config.yaml
num_hidden_layers: 16
hidden_size: 64
num_attention_heads: 1
num_key_value_heads: 1
head_dim: 64
intermediate_size: 256
vocab_size: 512
hidden_act: "swiglu"
norm: "rmsnorm"
norm_place: "pre"
norm_eps: 1e-05
positions: "rope"
rope_theta: 500000.0
rope_fraction: 1.0
qk_norm: true
attn_scale: 0.125
bias: "none"
tie_word_embeddings: false
parallel_block: false
init: "uniform"
init_std_qkv: 0.0541
init_std_o: 0.0
init_std_up: 0.0541
init_std_down: 0.0
optimizer: "adamw"
learning_rate: 0.00497
beta1: 0.9
beta2: 0.98
weight_decay: 0.042
lr_head: 0.0052
warmup_steps: 259
schedule: "wsd"
decay_fraction: 0.558
decay_shape: "cos"
final_lr_fraction: 0.1
batch_tokens: [8192, 16384, 32768, 65536]
max_seq_len: 1024
doc_mask: true
train_tokens: 147200000
max_steps: 6122
dataset: "wikipedia_en"
Each number is 500 + 50 x the weight over the matrix's rms, rounded and kept within 0 to 999. Layers, rows and columns count from 0. Numbers have three digits each.

# up: layer 10 MLP up, 256x64, rms 0.19, rows 91-157, columns 0-63
# down: layer 10 MLP down (transposed), 256x64, rms 0.19, rows 91-157, columns 0-63
# gate: layer 10 MLP gate, 256x64, rms 0.2, rows 92-157, columns 0-63
up91:482432454459479531497483480464494323463472503544430628515518450501592534452493500489496578472555417502419475447466555568539520498420539497499463509562562391489538522513535499464512549456539541
down91:516497517433488388502513514524533554433470586555522546447529460566569533502582520496582428544477517500571522490488398552563573462576479450593427540506451417550417505501479524550469459470457425
gate92:517490461515540372488473516443504496497573568442475523480365487564461512522527380401541511457449604501493551523503400535615521495488522441440491566490406479454405535536469514508475506504507499
up92:542481531504467447485599568539636522541502514483492540414499381483557463482522458477593524505420470453476392484530503481417488481529565476515421517413564500602535517521574442605543452419419485
down92:471534459386449563444511527422464491483528545578479522530487501448525613524507488514484450555547465423444503407579488556488527618465506380555603557548480452462491415485498575568525518410428474
gate93:492470501429507595551504545412545567473522525496465519541551525493560536513580547472576461502522506572483482512466487624469551438507490467482423545493449514424542535510465605511480489494524436
up93:485455424497481535456503451528467482455518537514433444479424410502523433537464478483434480487556492475485482439456499448381478505481529417592468411518493386560461587580484538415474588431474544
down93:508527447473481480449462463446450416364442462444597540553442508441451497491590504479482474564510442539563513488461486555530423505575493545506474527450518375469421464547491488528449485473527415
gate94:477492498478544596480462496471537524487609495424517488490495459462466496509528471488560521573514459546524421575557553552438526585526421442585565513457508548521526526556436482472474573393516432
up94:392471405547466567555552468472522480543491454497496505543481422499522543556517441469418480513532368490427466511451432492583486484550560541480462466521503441526505531489626564433505494443572481
down94:554467579486451550499565551442513434442492497452513498596525521425547462482469566427565471496493418485450502442440499583501507497415468511587564532447553444486423496507431474573463533569483541
gate95:501483514418443510432570464530517467409570485437517457611494507492508576384538590565526577448466402552497468538494585504417502537421456412562501520545438527456498499485483457531476509483437419
up95:431516508471489527584550526633483484572425544496548471430502551599500517405464583521523434542514498521467530401482405582575542440585560471474531553468497446489490501451500490542550480554481414
down95:468428433450474505512478408545515505493578506492454367503380570446572484576499570538488542471490487514494523557456604452418659442460505448485431494541583448488547520454494495476487439482471568
gate96:549459505468571500371547569581547516485529483409560574542526457526523523435500467560545526511495490504486498424480493376362512539556432526555524522530544473438455478443479494505523597519457447
up96:413535468476556520485449486522472497465488547467554469412622418491515535486420436484552545448594468457467439591442466527503474449500488530470535524447523540573492541498610436481465486467574524
down96:502530526527516527518591499587510557517550519513506475490375501514524608485430503487460566476542500510485521491551479522540557524533606560531453425533546436525451520573366436481461522520451587
gate97:445368470541488477531607395518470503568506506475479573540453468488407475431491521491525517539532537544494476531509437519518479440489475454450582504504471492543484520440580374458439587450467478
up97:427445465564561511420514535516447607510503450549500450588561428575465474524396506460472473485500475474481561524492444495561478562524457551479487525471543524454504430612496389513513506457490460
down97:471569544386416527539548459453530539464473538528491549513514524486408509477535490515467571488573485473386421533499420477501476495450491485535475497562401446497521569500562489521532388546418523
gate98:440487591468534453415504489463506557454472496419491438517500496450498553440475530429522616589482429568511577470506468454486521514506462583476434537512486528461508535542473525531411478493463499
up98:429502521475543441584392479471446495609503469533553547483528406530516537526521514479472465498430486459609492613385468551536456560459542540518466631517449474515546476467438481449478569599509478
down98:544457492443570594498483486601485472428616486542471477480496481525528494487448505459523500590544520477497509516491555535494450467597452578449511372522457421460453558548568538562534640516558517
gate99:529444452572460554481593535573524575524572552539475611576474485472485479429538465441508497523467425495475545523515496475422603512490576398513476491509548589558527519595439495512458535482674438
up99:531444512488487564451520522547447450474463506536476520457545485548597547518427497480586566549409488443521447549456587466383533456541510497522551590470442455448509574529479528510558476369555478
down99:488475506509525494455462481544534471470465503574626596497476564607516444497536550504584565482565512543471467546533542392502579418474458493438481588473552419440550522418495492547583501514440479
gate100:485439479504624531569438529523415529533503468520458527539436523506510551447576467522439479489487476481492494484464449508507452585596496578441506537581445431495377549542543528443449503510497511
up100:499561540527490576482474481523463521392505495447509594584489542506521445509364525526376560405427490528426459433538479460492513471475546441495461482496537582501455488588562502556542486547496478
down100:473495459444458450490627513410550585502541533436476568551551515527531580527516522484495485470510524549530449521524469501553516493495589557561465472551522529494584478495414466455452480368412567
gate101:478494440513410468449519392529421472532551454516396528507496507367469560442529567511491488514564509486611515566459510519407471447473492458562423491517495503528524487462446470462474503546585493
up101:539603489488543494504520484592567460550550468407524493460557521453516515518515477443474505446402457491448496497526541496561541484461576529648556463573557490425488479573480503509542467450470527
down101:500600443343427448530531539453498461446520513459445517442507527531427485520536495494492465456510493496548424497465420537483435570532420514525553546449598438440467458497528499490455505470431498
gate102:461504492435536524398456554544547458452543427500447490530447445486561562477490506492562484543600539516560557529434472465494475414556423486504475550435499550495510473467627488479495589508471491
up102:452470483500413476491425569551454493459518466510548387491448514431547492494388512567452434508569497511402546497410526563512444485521600463535502576457472395514487503582487490560537476518484500
down102:539480526495481486479480506394469503573457569516522473447572563516465515477440560468415537482504459473486490496465485372540477628500492541537525476593448462439500507530421404428509393472471534
gate103:651467539542511484535560435456534489513525498454488462641560480519525518444566414537550496580455538583397594430490416471510565425507510429539420603502512501442497507468519491485427543530540410
up103:552500506455444603529560517432480494470483501449512482536510495524500548567502548482506458447573550547505536529413388568430544456533465573557482394509501380417471500443569604488481605541416503
down103:564518548535566508475567451409556485504418525451532487583499528433503304497487577424496577550447416501489462479441557443548460506460486519433479489460481471512435488522528429561465550547486496
gate104:537465496473515466521469424402496526477545489494477545545571546570468471522552505526468501583564520582460476414342527546498489513485447467472471500494551480464424564522618525431458572555488543
up104:421485565466413516449498560516461488509510528473509485425414540545467541512541613522495446458422550457553438544553530515557544461436385552508592480473481510532591559466453542508464553410504472
down104:477469452482535475468443463441495497484608477516508493535549470532459662469431454518456457462602426485567484516429409569481535477486485502547557520383493453555437487550475565507557476556466513
gate105:443433430442516450537504452436488548545529509458468487564512563488522623551537537448493485508469536577537555557488460517500474544679468527509504512484517477410445575499567541516442470488614508
up105:459470505493532584513549489596509533446494538427350483514449437564481535474491490487572534519434416557547524509441505394521487495430580535491518529516569532450485493484452529508469463443487520
down105:535473593532501496491428503503503548563541502447513457615492543557490462570482571540489449559506511520436421428556572563453425427541568492489516542546479477490504532474558459514457552499446500
gate106:547511453381507481513496432482532507415542459463580477505509462492406557521491509448513653487481482497496469514482456459477472488543450521532511509457573636455377530468458550542511524547442445
up106:445487517536474528536540492478460483553504518504522441449448497473591514428523571524555457534541432474473529498438483521519429514425419465566557515583451563441513414553483584442510466548386402
down106:425484529511558520496516601595482469438361495563437550502480531483535520499423523470479436434546492408547508461526507506471557513508532422383470583480475465498524547421493506551468514534519415
gate107:464456422466470562469553538430526540518543506489549531534418514470486516500533469435544497564535536591444529454494418476448490463535509508500538496577554515444539608440550472468548446522408454
up107:524519488482487453456483559471488526499531519545548485521524481458588508478437568584449615541477529553508492449567576500445607551557568536424528476428541496524604523519449570544495542546461524
down107:514418513436507393522477435476445441524437474522490491507540516426459540418523475551509516404535434592428502480482438472408490535560479446510544580483488510563448578422455491513519487501528475
gate108:472504462407490441552438529470412492509482544608429485485438519472492556483444488492405532540493517473521499576522537539391507496471443508467464577507455507421485512442515537469471616543551441
up108:525452467554511577556572567498527433450536642515499590454470503471513570547470422510534515487440479505502457498536455547465521498448571524446479524531604518456434499398517448509486430447447489
down108:454523538475517447578467534448540438553383469470441561488422524464480421435485518415389523488505479544486575466437489447487598537452559481563518525445519445557502439511524565490472492479583443
gate109:564499525492476531475529460478526574547546442558543419523527454540491557408489432612571470493494437502514512506422450467458552554544482516449581528572527574442550601501505465445551570486470456
up109:574447524490427474591569387432522494463588532511509545509468567376505438452480531540484529634492603516556513561528578472516531488436477461494547365500503545502520598527529491541488483481522539
down109:496480556473504466450562466551496562472528536552558576462473552564467505420466511531505516537521550506549530590569558395556437561515504455481443374452368586441568602424541514476538491478547455
gate110:457511425425612523459556482553471555458485502532523552478358533490566570490553384517547480408572461488496538480532457547491463540492465443457460548524499467481566511533427558497507495527475491
up110:517613557477444481545581552443496526510493449414542567512466519514534538471529532465453566410454504487485590535484517471473534482583478578457494553496521478529481559575455618392477499556447584
down110:574540536467499549561578531417515509482558422422468515410530447508524449459473568515500428532572595493559481460506613554491434553530416483502535466546415475482473509515550450421496515555475448
gate111:543583491404490442544515494518459521560644518547521515458528567547521500558515565499538468539470443472489461405502490436552529518501474532389482562425469487508479534496543537424450499489469460
up111:510414419574544564497521410477459545466452517500483471502461499513496534480514473502523378574557463496534552490526429446477516510510491438501525576553404550521392468447402518470500483511588530
down111:564485527421511474568482515412517515551583487443446573435507542540497671529453503477453469529451480436478473426543519433436499482453457585490500591492529437517474447456448558478475511542474515
gate112:491458511487414447514488477447452494497550549539458586532468474607447497467455561337480497602464477443559454462497525522483567515559404509468422545493457516497541501454445535579432509402493494
up112:559536506513449522491507571503444448410530502494444464536491424518612470451548484581504522502442437600500442585458454489553446535406563414480518499505553528536541389573543451535523499508503491
down112:498375452501459560516450512484434507462531585538469541480531485534490570498498573420502501563541495512496494470553553637437558525568525419510510497421522576497561539500427469550508579468484494
gate113:552452476464499475524542412503489459577482483479444468514442490602472548509561534563528487479525556472406507492481540483552511366527543429554358445495532437486455507517538531379459519527577454
up113:535562495526529458479462503557508560574536499463453543528425596554473427481416565463493558491475485481494575535400495479500544500532525388498544477637530431485511543422526559495554401453501542
down113:457483459546443578485481418568540457468552441538443365612465472476510622539480505544531487518496482449523505576492522526516482493520465584507411521416496548557596465533426558453526491504479465
gate114:546520597449475476444521510439429507588555471620567490463531551546535561465432509544561462550505522489462448474441568420520459521552453472489480536499484557514464511466506481413426564533535495
up114:549472509377567544488566577489514509518442548521501528535523600566478503514517478517462437517454487611418526515420528626532466481468486517577456497504521500510556454456480408502480556488490543
down114:429564435499512540463542454590558503416447468450482521487525484395487462521567527520466507442580493483537538554576424435514524494506512511499561490545449477478478509557587489524541622480477491
gate115:486511516446486470416514459561498567564522532517519529630547542488504528539509551534434483534454541468605465555363571455453524504467519495471452480587506575441450551512479554437465587469531459
up115:560518498538509438472537451500368581471440516502496465503496455429497471500526439460548534496483521359450447494504469406470458554484554461488549567423523556496452468499514569562491565418447417
down115:543505544449473490521577571499561496472381583421520558563546501488589485491433531466475475540541462478523488498431492549554542563421498464556435563603539454504564510411460542524552595482522479
gate116:560514563513536487530504455491469611485525571536485444492471505454461521434550478470489489544544583458491548557445458444476526576450584522454477459463439458445471524579460586540358452534542456
up116:439515462352458537540520587421603498542514517415476470538531488459513502523565487434435506490509596480536474484612504482516495525525569514540631447477471534476578499575462510497526528473502490
down116:478467556469560526454546478509507434439462482507429543503489471356418569488482531508487383485513518511518544471511571463485414476571528510512440507450426433581543506529469430501620451502549528
gate117:480468538436478465498420399503457484488568479536448540513426544535487501513501459361462488550529434499500450605444472476449502553630534505447487577466570427484422493517445516497477496513538562
up117:493492534393484576507527495562431497454551481528550585479501441470546500469461421502567608515477410471472489531517523492501466510496526516528618465506524479520535496554509496417551506504512537
down117:560553501507479539484476532424471494494456616465526520597566505483592454387498542578474454474535481493433530505513506492505508465531555486541471495487506539471610489474467500480456537488464436
gate118:576487531478513557395456513574507528431553583510492556579455481408534521338523542492455531456475534446560499520446459539600612505440568475482539487490519510481507623492520521574488488485446455
up118:420505473514553490472508552579526536493469492562536477464526534407527509474507550602499593473376404464519503415512508515508470508570498471586426569497445486443403403534498581347487516551541556
down118:472572525569553493511441518467513536593597501573464510567529470442592619487498470556383451430520453458527439517564495545467535443558526550550495481491459524507448548471562593481452536527608492
gate119:538561497449493539481540515479564529413531609495447506448580500508559541446482463555542499512603447545470556547571458460509521477467533460404524539559460507568477575567509551562472484443476528
up119:522534506508591460612516459587514489478453519489410405565474648535514526511456480499478473529556440634478554508574440519466545405513454567499478517495589451531429510510520527471477524435512491
down119:597480453438490453399500514545476539490407485534511413471477485434583482508525540550524596523455502450561538542526449415522623598463548486504540448478469585545583523476439471457473532425587528
gate120:463466516479547420424540433434522481527514516571442543528539544490477571405558525475463480502394430538541508440525393496426532472509575519517435499603565508407471534474486434444469592534556567
up120:470402360528537481436548474573463482567492545537425507553447532526515438507474526498439495568431475510565504471598531506495561455490419432633530510527452527406503513466561554418598635511499387
down120:477483552502442437525396519469471398513472516511489486347494506412588594532525437471482464461490518471443393571577465517443520406376532550401499503459531556418432528560532494543475551567465553
gate121:530583515502599433437505480488526527587524517550523521629482517486553560471490453460444537506484529555527480550524495481444561451443552451479454521576433502505490578561417433446511504430440565
up121:533440518486480485489468597445549585487478473536524445525576514545452486541545511527430591475504453473546369540429598484557526520517346511517530479516543577469539551524507587506578419424476520
down121:499492597555492579517459478496429447483423573536515504459505533467533497619410522477491521516538638508479449487527453492497516482458469511452522434386545591555544465390401557521555483434525468
gate122:517545433373424514488450521548571566505565453508463498607541536434422508472527470475513468533506608567568549478555481551492558462505541572480502461542460494458516545512570467481429525524553474
up122:644460447490551462576485560521471495474555537516537496573402531476597488496387536421530510507528515477492441468513553467447477514469485534506594492466419506510566520534557499489537524466487407
down122:463370540526514414470569438500548568493488489532476501432477439483540613483444595482497444468443525489540535471514480397501459461515513551485563504470490606505548504501459551560501526523448440
gate123:477500413538587536568553551514532490622488480425502555494462606481570556477546531493493485583572514503444531462477449448484517492527542399546555441495419502483511611486583525454451522521534552
up123:558412526533518610508523555542461525491492563562526519509516522473484552500631508468468552566439520568457473500493484533553544455484444532518496464560524595535520527529559569451533430565548446
down123:451565462422468517533545479562540492447488495477480471554567441534472348530464484516477534439454505445539469498438531575506418446532460465490459584488537463423491494505465486551542453423497468
gate124:532476425548477504502489431459540545495458517576496491561500518499553560438511504547531542481430518547591568573501466455418495448498544462542440420579440567522447620541583469583501530530538480
up124:564492450498426463579439483401553603460570407468463452552479543528506483478497437565488487550548388447577467523521464504508533462401507527491557550573498521494383511494521484468425502515487531
down124:497429438541559534417531456482571511458418498531517452474496501509402400369505530482487551475463510521424576540568472517511551479476543461598528439513468535533487472535576392481427546492568503
gate125:547496516573600537515521549437510497529531503525478541533472428425481525439566529510496454518547571484482530495518407614629542389556562530569521517518475505523490584462584578471404533434507501
up125:456517535482497615528533521417469454573521465553519532485448512515552545527502487529429476444521547509544405499527481413576552458612462492529420561500467518529457478508463558444443447508546566
down125:539453534552392449494486525487520464464437499480472511489546517438544473463523474534495479497494375498430483529419507516537545514352528490507528410585562596533482516499571593417473498529484497
gate126:566527572412505502447548507532447510488545442606531490581517488591522600501486416519456469480545474547524441462452496497451568583523480575488489562508478534493422422578488508600456556477483531
up126:568496498501486513528514575506611476450573463509551553510540550519540495467404496445534431415459431498508439520509517505475535496424576591471433470470455520465497536628401472453448483552434518
down126:493495416507423453437532514441393529441580537550566496473512472597496478583558536502562500545490541549492494496472503509489492454643508506528495592520415534579522492569491523563521542510596500
gate127:459507508444550449429461475490462556423536449485478461489512406542619567394523434459475500598464404569508489513500353527494634502559466436510533590531523446512406495460536508490458518581526515
up127:501451438467447446474422578510503516586489590586515460519533539390514472490456429492466456517537425409560427557555484494545559516527599478484504525433450532384434514459503559517541454439512546
down127:480508461506549628566471515469528584516399451539515504631517478493496486562540598558442499470569443494506515437581517525529581412461541539586516526544540520487561468554433478511576524517512453
gate128:566477443461422472435496546509497507475549474556547520468454533439497504530485535555474585546545483481586450371522472416445560474469560485542460590521500525464500448549538507532503493420472476
up128:470548544546535559426453485495528456434493518505420499516465471440541538507527490413536504498465453524614424533496527557504520562517462550611518594573490512510527500477524569473513557569562496
down128:544536464469395478524556534492488500571523484525429530488500477526521533480442539558455552561547528500567520406468433386503480539428577465497546495459532506513477528471434526547453559423492442
gate129:566489402530544591439519501497398504515516528488547534576494458490489505434484416518584524514503602482496546476574467537507571479469498535448495432507469516555457412464520484470469559440519442
up129:522445551489517444477526466490547487592507545377414541560461566491454448566491545438502471428569461566597537489490529560416524486510562480462505581450582451445493515532534493512502475546560554
down129:546493544448506471477585489498494488556569509547539476480557498536542686464569439439511498510530518395458511446473508563471486502526392489472531483501559494448481459485516440501466544472517498
gate130:488469476485618482455481444488531486548481579549529529500467518489569508421547373535556528563474524439508596435545610507579593484507506416530446619536438494519493493544499580527481617527552463
up130:549619483519532407404530467424554487479533411545536517408536364490473537486488477516476468606460480524534574502564585538485515537573534596537536597506440485517518540541538500550573549458503532
down130:521543585434565558474533524404478485516453449521387620434568549538563495548494505416508514491481566437488572499514556451529508489531582531542489497487450449495505466581484614493586549443488457
gate131:457532531492570502435507491446530516464526431513532525582472501465415507495567438512546480558505424447567443476488522485451594436540509496392449538571469525545593485481450447544407537460546368
up131:542470441410532558529537496481606574402559483468427466555546604478476449495498441413505537617427523448483506500462548560595476498486431386495499511549626551463467552539507541466506501538534487
down131:457460612564526462470517470499528436530593455464448497521432510504505675563517544510491468573475473554542491435417531474466497485466495442403461567501540533497550399509424514477390441414495460
gate132:465497495442512453408531493534504554459557501461610533519406516525402503430583504492489464525531471490538524567470357423450510556584485388520479512565368436469476660476404471524462569504515442
up132:520555498437561457472547533570473518467495497463577455478549526475578448478396474458512566375493404437427410513441550518596492437482380528495510477585489437494421409413521463494519546529567571
down132:578499573520575487525532578508392494397452509385501394536585530529606454564447495448408595507452431505442540518497469430454471492532434523429510527591502523473414526488590521491570517476539487
gate133:518524463532540555493495530430443541475479551419492523532466587478508494392471401475517487544458547403566419537456511592503566442456464524460504507464558487490487595527449545480503507542534520
up133:399522493485548510514459489508460481628489431532488510474501563544473472457486553451493497596434488471553512640436542512481550517493418528521493516594534437525499442498505466558518510417435450
down133:513611498447497519461547515609500530569417561513426467473494465494491452556575495475488404545517426569470520436501533405506512558512483551507463470440502573589497422541521524508521475537457398
gate134:503442494484426479625569435527481602513643541467460531472475478489495591410427367398545498603538436522449524447455543503496545550531497458505492551493519578528442441558492459416503507505515455
up134:447398521475493540479543557536489508483492645503397568538542492409442526570527437408500398595468395487435534547533449490493613474506562488482429548500642588568548521531540462481517477512551471
down134:529453533636461556521551503541471518379521450472539540513498531477543492560562462486428472440503568451550545569465484607579545338578449618545610526532477568585500505545521494460560510509528561
gate135:506421537476553508577516495459529574502523561510431472562458497486516554466598533363511544501499556551574632457537512615547500492485510497581522558498500596573517543510575491503475524403488416
up135:507386514519488559441528582524558565501476426516518503521612594413538452504549520510465478492482511457499471503481448511463572427524554507529459497492528570598464536624472536503507516496635490
down135:531572475508488467594539440532521480510630454539510425439545557550487493443426536553471375530455534504516445575458538532490493501511495470474515474585488478443481481562541550422538354503468484
gate136:493569486489529489487520523526567484460490438502526453595495489491448542464507437370499517545563461595442481517553528535493513576473502487581445402479524483474447564576469394560422536506566524
up136:520477572475488520480497510456466506410476487518432514614574387481569564551427532455535533451608460528556415578525468440545541489502382512490464527476529504497472448448492526437506518501492444
down136:490434418556448425553517485548546430512548548558571541546581509590523441512563560435552500449445521516559482499511485522546550513524494489480496522523427593498417574553489477501481525564580459
gate137:554483493474497442533459503495595478588530561509505492620459459553432530447546517437537509598509547556484561395522359457511567454554457449468559496483484479510458523533509568523462521515468485
up137:484568523413489419623464524448374587484512576495591522495452479508519487532521409532507556452410567452547496395467478488478431469403540480609522559480559465495541478586510448520490519545548538
down137:522526603508449552524529458583412400452448440426527537531511426474491604501478571478555547596637468543454465500524554478512450557444449463473479472463527487456585528572474576488569482427480555
gate138:500487407558449558525500520591494428533525505559532504526553506448465531472447526436587474545440506516612576431557549483524483379528539486550418493458461576493517534488516471426427574466563470
up138:459458428434538522471574466505518459476484477495506452509599483516494518470552477419505513483428502549479512603548512470519516515530513574490423488594438469505494481565386414589579495532532514
down138:457482553579529530505448443453555531506443438492473508528532539543529516546493578544452500457575472443584517580567516418588561484465419482541510445438488452477463569493509580537410499538553523
gate139:500469497488489515466512497457508655411503459448389446577419510591460577445455418478473436478544559602486526490474530500481593504484500604440511473502519458545392462545481400526455475504466472
up139:535594423461462420462422468487504538520574482596442536460647507480486560499402530534447511467477448456523482535608469510439496450408579578550513472491453606536466495544532498475550419484520514
down139:522539524516546622479460460377535442515490527533540444488548467510530494516510448652540564582414639548560545442503471498490447471588531454566517484477443495479551541522489461467449513509650477
gate140:555440485374496425504478475518437515503567526577550483610360539508435480369502454437543443480503488485599482528506445503465458475607491519530513517432440538519503510428436480479506546407456522
up140:451444515472515402515577581517593481438518521470451568538576581510553552553476569527511486467446489454541482399451468381534535397468444537430405489537401444531423449528519540515507533514386494
down140:416582457576505457495458386555499542407585370471447427477520466437558531451509496496449576478538540494490517412466476463536473471406427572415443552459526475530556480549476482526494513586454430
gate141:529441545427427453498640472563570533514586526406462534510452542458559491557448456500523524469516484512466511515571488493487554465486490484596492497483525597488406546475529529517455588473528431
up141:428438469494459483525388506443560535468479560598544527502486541547552489502640512468457381500562499425456527447570472478411570495522512417481617543575481484477507489594482540458413512461553513
down141:433503508468482425462559441390442419444438592503435449411526552415546422449479478547529373485494544568555552533616471588465468393500515507467512482497530511537483489511532442530449458523522392
gate142:536470480476519478486544415397501562550471541489576467457531569561536603527452429445435589513513452548538520522611458489539538448526443476549504525568425561517477525446517534498395547504461480
up142:561470458540519506581531442480438473507487514648507511498454526459487525496476527509497586559505431447512596455501565408521496538430537462425531488402603464525545496460512540483501583454508438
down142:509573528486538450482469502472493510545609507366543506498626439560490531445590398389518515428488485526506450480474480561477471487425466543453503496531453508502506554552452461527509448481482558
gate143:487483509495489512540542429478461548411543519481577492535479420540565469471569497503525512493508501489522440406533520569547433471517418536517480487574473599501492508569580563524431503500529449
up143:455530505590506489633573476451510427487505496549506481521487520458423526456471451408551517490466504504538458510540578512524534536566460459499546432485474521539548548594571527507417519478600541
down143:540543528391517516463548496505465550431533587438556571570529457489535458539476557518437570579472454493487429551481440580401544509457456510553506531501511500542497382524585487469532536476477553
gate144:512485452541560532483498430519546633559500522599527571482396588531497486462551414536493544531567575535579556477550450536480526509577519458488529516561520567442504601566579525521426486529539554
up144:458443421500555544616512547526544493543517495454411645526471527455502491521491511483592482514566536430432541503451503470497545522526444600507559490489461451492482519444409536497454519527613476
down144:420524487538627501567436485531443558455454477481486495526437586550440483534457583588463604512533496587459536500545538534570464457547468470458452484512591507471481560543567514508493543517510476
gate145:437511504512544437460506463593454511535558509395641395522472523505515546507537534504446563523477519534505499476523498480552550580497563529547570463554578439428502586566461549552473573548517424
up145:558505454505504454523502539531544522483528584517561583503531511400529483522487491574399437456483502529422584457527472483442456457546412430556475466453538442450393414480559492490557420472478506
down145:441503545565500558591533403425491511433516502615531447509546461534453483513550438482510565511483528469492499531474524458529462532517560569451499550445604576478554462457432536481427448517554478
gate146:530444396482452521486595539426482559433527480429478537536456384495574502425526526467503499496426516485517445421521449467502504459435536453569504479517491472516518509419551538569423515498592477
up146:425525419462450532527480625542503497423516462524501495480509571493445485548546652516487449551493494513480481446580346447503385483581544519515540535498500392459550550483452454465481561592429440
down146:519444508499485458577451558454493472547547452555445489479432610423366448539421486473463421569633509531525477521497574486498438541497506584462441500504493497557455544570481407399571487496439588
gate147:571552463438514432535499511510499408462491512517502534529482525461572512442526521483440469608494598496482514548489494489531450435524565426393441553526487504470413534530468524507465541432493519
up147:453459501580460557532561472539364574480492508538565522459457557532489518506427418563497521475395528418407539510487517510454537476497593493553490557474481451487460526451504427580504555451463478
down147:496549446510518472430428538479509475545492519425522541513560515526580628437438589530502553539497486485577515511476532408523568532482511464523508474430531447480497510507412596428516386542461546
gate148:421542467522493471504414439428504514538572528543422471455553528549491477495544553471442622562452507520547455443594497489477510471625478471532514547537534574528500503460541537523498561436588489
up148:512519566494467505522455517473466544536505476514557525444417514598546485474481468504458416496562416525529465398426438481423486450542502503517453498556548477483430476524507449469575512428409498
down148:472511538460453466525549437439546455511563507445525453442455433402473464409507442505533482438500581495452480511609551477516539452410516514475540524545515520536540543474585500535516501472507466
gate149:499521495535505493483542455537427527477494564522508513558482527502493572419462501426602521434470588524511481542493487464512537467475509510516454528485467564490380456653553508414457594455502425
up149:576502460464422531546446493428447473544519459582551495533489580394445514472524611519530498522518501562398485530470455529506365460531564587500586504479458511541503495564460460422464475421536539
down149:386477510470488573513472597466533500463406457551470483536503468555515440551425578489418438508547594482583531544504481488541397547548416450460548481412540468497563546470459474421503514487445441
gate150:551504501511397528500516510466514550457563543477564594513457521572498505487609427442477485551533530596501510513433505568490594396454507422399476493555450533513557496546496466481501562530568465
up150:536555554443499470522481561487433539471477428609433500537633516518438507525443486559396527548535487424552524521498479444559475513527518445435499473507431511494597541425479461453560514430436444
down150:476566491497617558516499477467533484547548461489471525441547524448509421505464516593533380634537466513531458519547491503453427602482588486446508542475529465512572500432427539540469554464488494
gate151:416506437476547495466474458445528556644552490520561548493541504488451588512518441537479470605555413470484429426553528469520472569505484572491538602471502430458457525419541553457510578459524496
up151:389481535525471474485422528530481493481522577485504523518497537379421484510501494411532524557494449415484465440521458529578399541563542497521415530599484467483531468492548496562546507527518519
down151:548542472613464445423491441556521452399407504511559450504471529533587452493440499478510486450530532586527564560468549455475472427425538476436483391505444573531454473505501509498468491475559503
gate152:467480509456505475487489496477585524455546514497514536590486545419379554469559534496529562434497472577419427542520404494468521475595480461530434484399515501409468431489530468471511554536422484
up152:479517546522368530495552548468431528539524554480461447508445542501575506488493538460537581590449411510563515551547443585500469559401557479459486504483533510516576466575450461507540514616472471
down152:410492484472476516498505589465555534392560439455458453550508574404465576621505524494520472497505483580541523499417548505540520492520421493586484560509469558447467491463537500468445528462478450
gate153:501492469418547543510509501513584546428464497573610496620487564473472495477487552557537579503554532544534469545469508426520491473546581447474465518421509524446597489554512492453481534465515469
up153:463442543545550621465507616457575548495504402500486500523509477542511471537492485556499462492554520446496451596488465463382541430506540599459489476489490464569501431425484527574386442469514500
down153:559462452457515363506512506440478490592390555438492568456516502536542469464521491459451437510407417494513485418539556589585549497509500479475548575461500505559478478497531478449552568556488504
gate154:563480508474412508508592507526455590561580529432515487512458501563523610436490494411516622508612557456504515502472487549447523508446527542453589524478508499498448543542607474368560457559577534
up154:588471430603536565498475454524569516585524589498573446529547526433515448550440491537442531520499492532545527582383561477502448568526462397543524533520483476557533551410592457551490551446544597
down154:492540454408470570477532494536506367506444509472451509504609567397547538508378468558537515484545468581563399505530570490547590530537518570547476532543368521383496512518474498518516468487493472
gate155:460467486436539468485571526497587581516572517473497611447473547441579541500523478495512413519532504499449483540558498544547477484591468502519497518571506518459393597526571435522553499516638469
up155:471526540490561538516543514449527466530532501443427380497529533563466369542576438525484453607418493489467480589430588484395536467499575531556522486511461450445471530462466522517470567513512402
down155:462408517574549480480558444560542543546564542499549524485590434447476570363513506484364531579478604530485531431504523513433539507466463519533531549547572527575463501486501570410476432527476549
gate156:512488480431591406520428520471466507441553440426557453649504478446498548483536397523441395501506586518550561537546498480545521465471535466577472540555480457421524535517500523500401533497482524
up156:526537438470469471511478510475541540537484491580494440459459478549471501491422487431457501523431522383432463559623542507518519478555486428526478441546460524496507613621549457507602499514490448
down156:470509613519590522508541464547501401541524399457454469517560536525524577559545576536497429541478449486535556436491528418453494475575544560511450551444460485567497482480502511577464454561479538
gate157:551556415524492446491593568456569543520505512437384495524483471503540585458576493400513597476474537582510542421498507550543485570539511488566493376447506530422503553572536494514457547407511469
up157:494458557456477549504500507578465541499461542474562561452566483508484468490447629443495485560565515545551467487429483571520370425461490448445491527479473498479415469446541442447441552485628503
down157:569427504439463482426429493534446514573555521496573508532436540452547527534537520528555556472457567515582460428572483473406423502546536440574547455451501496448493502537454528518498432451567546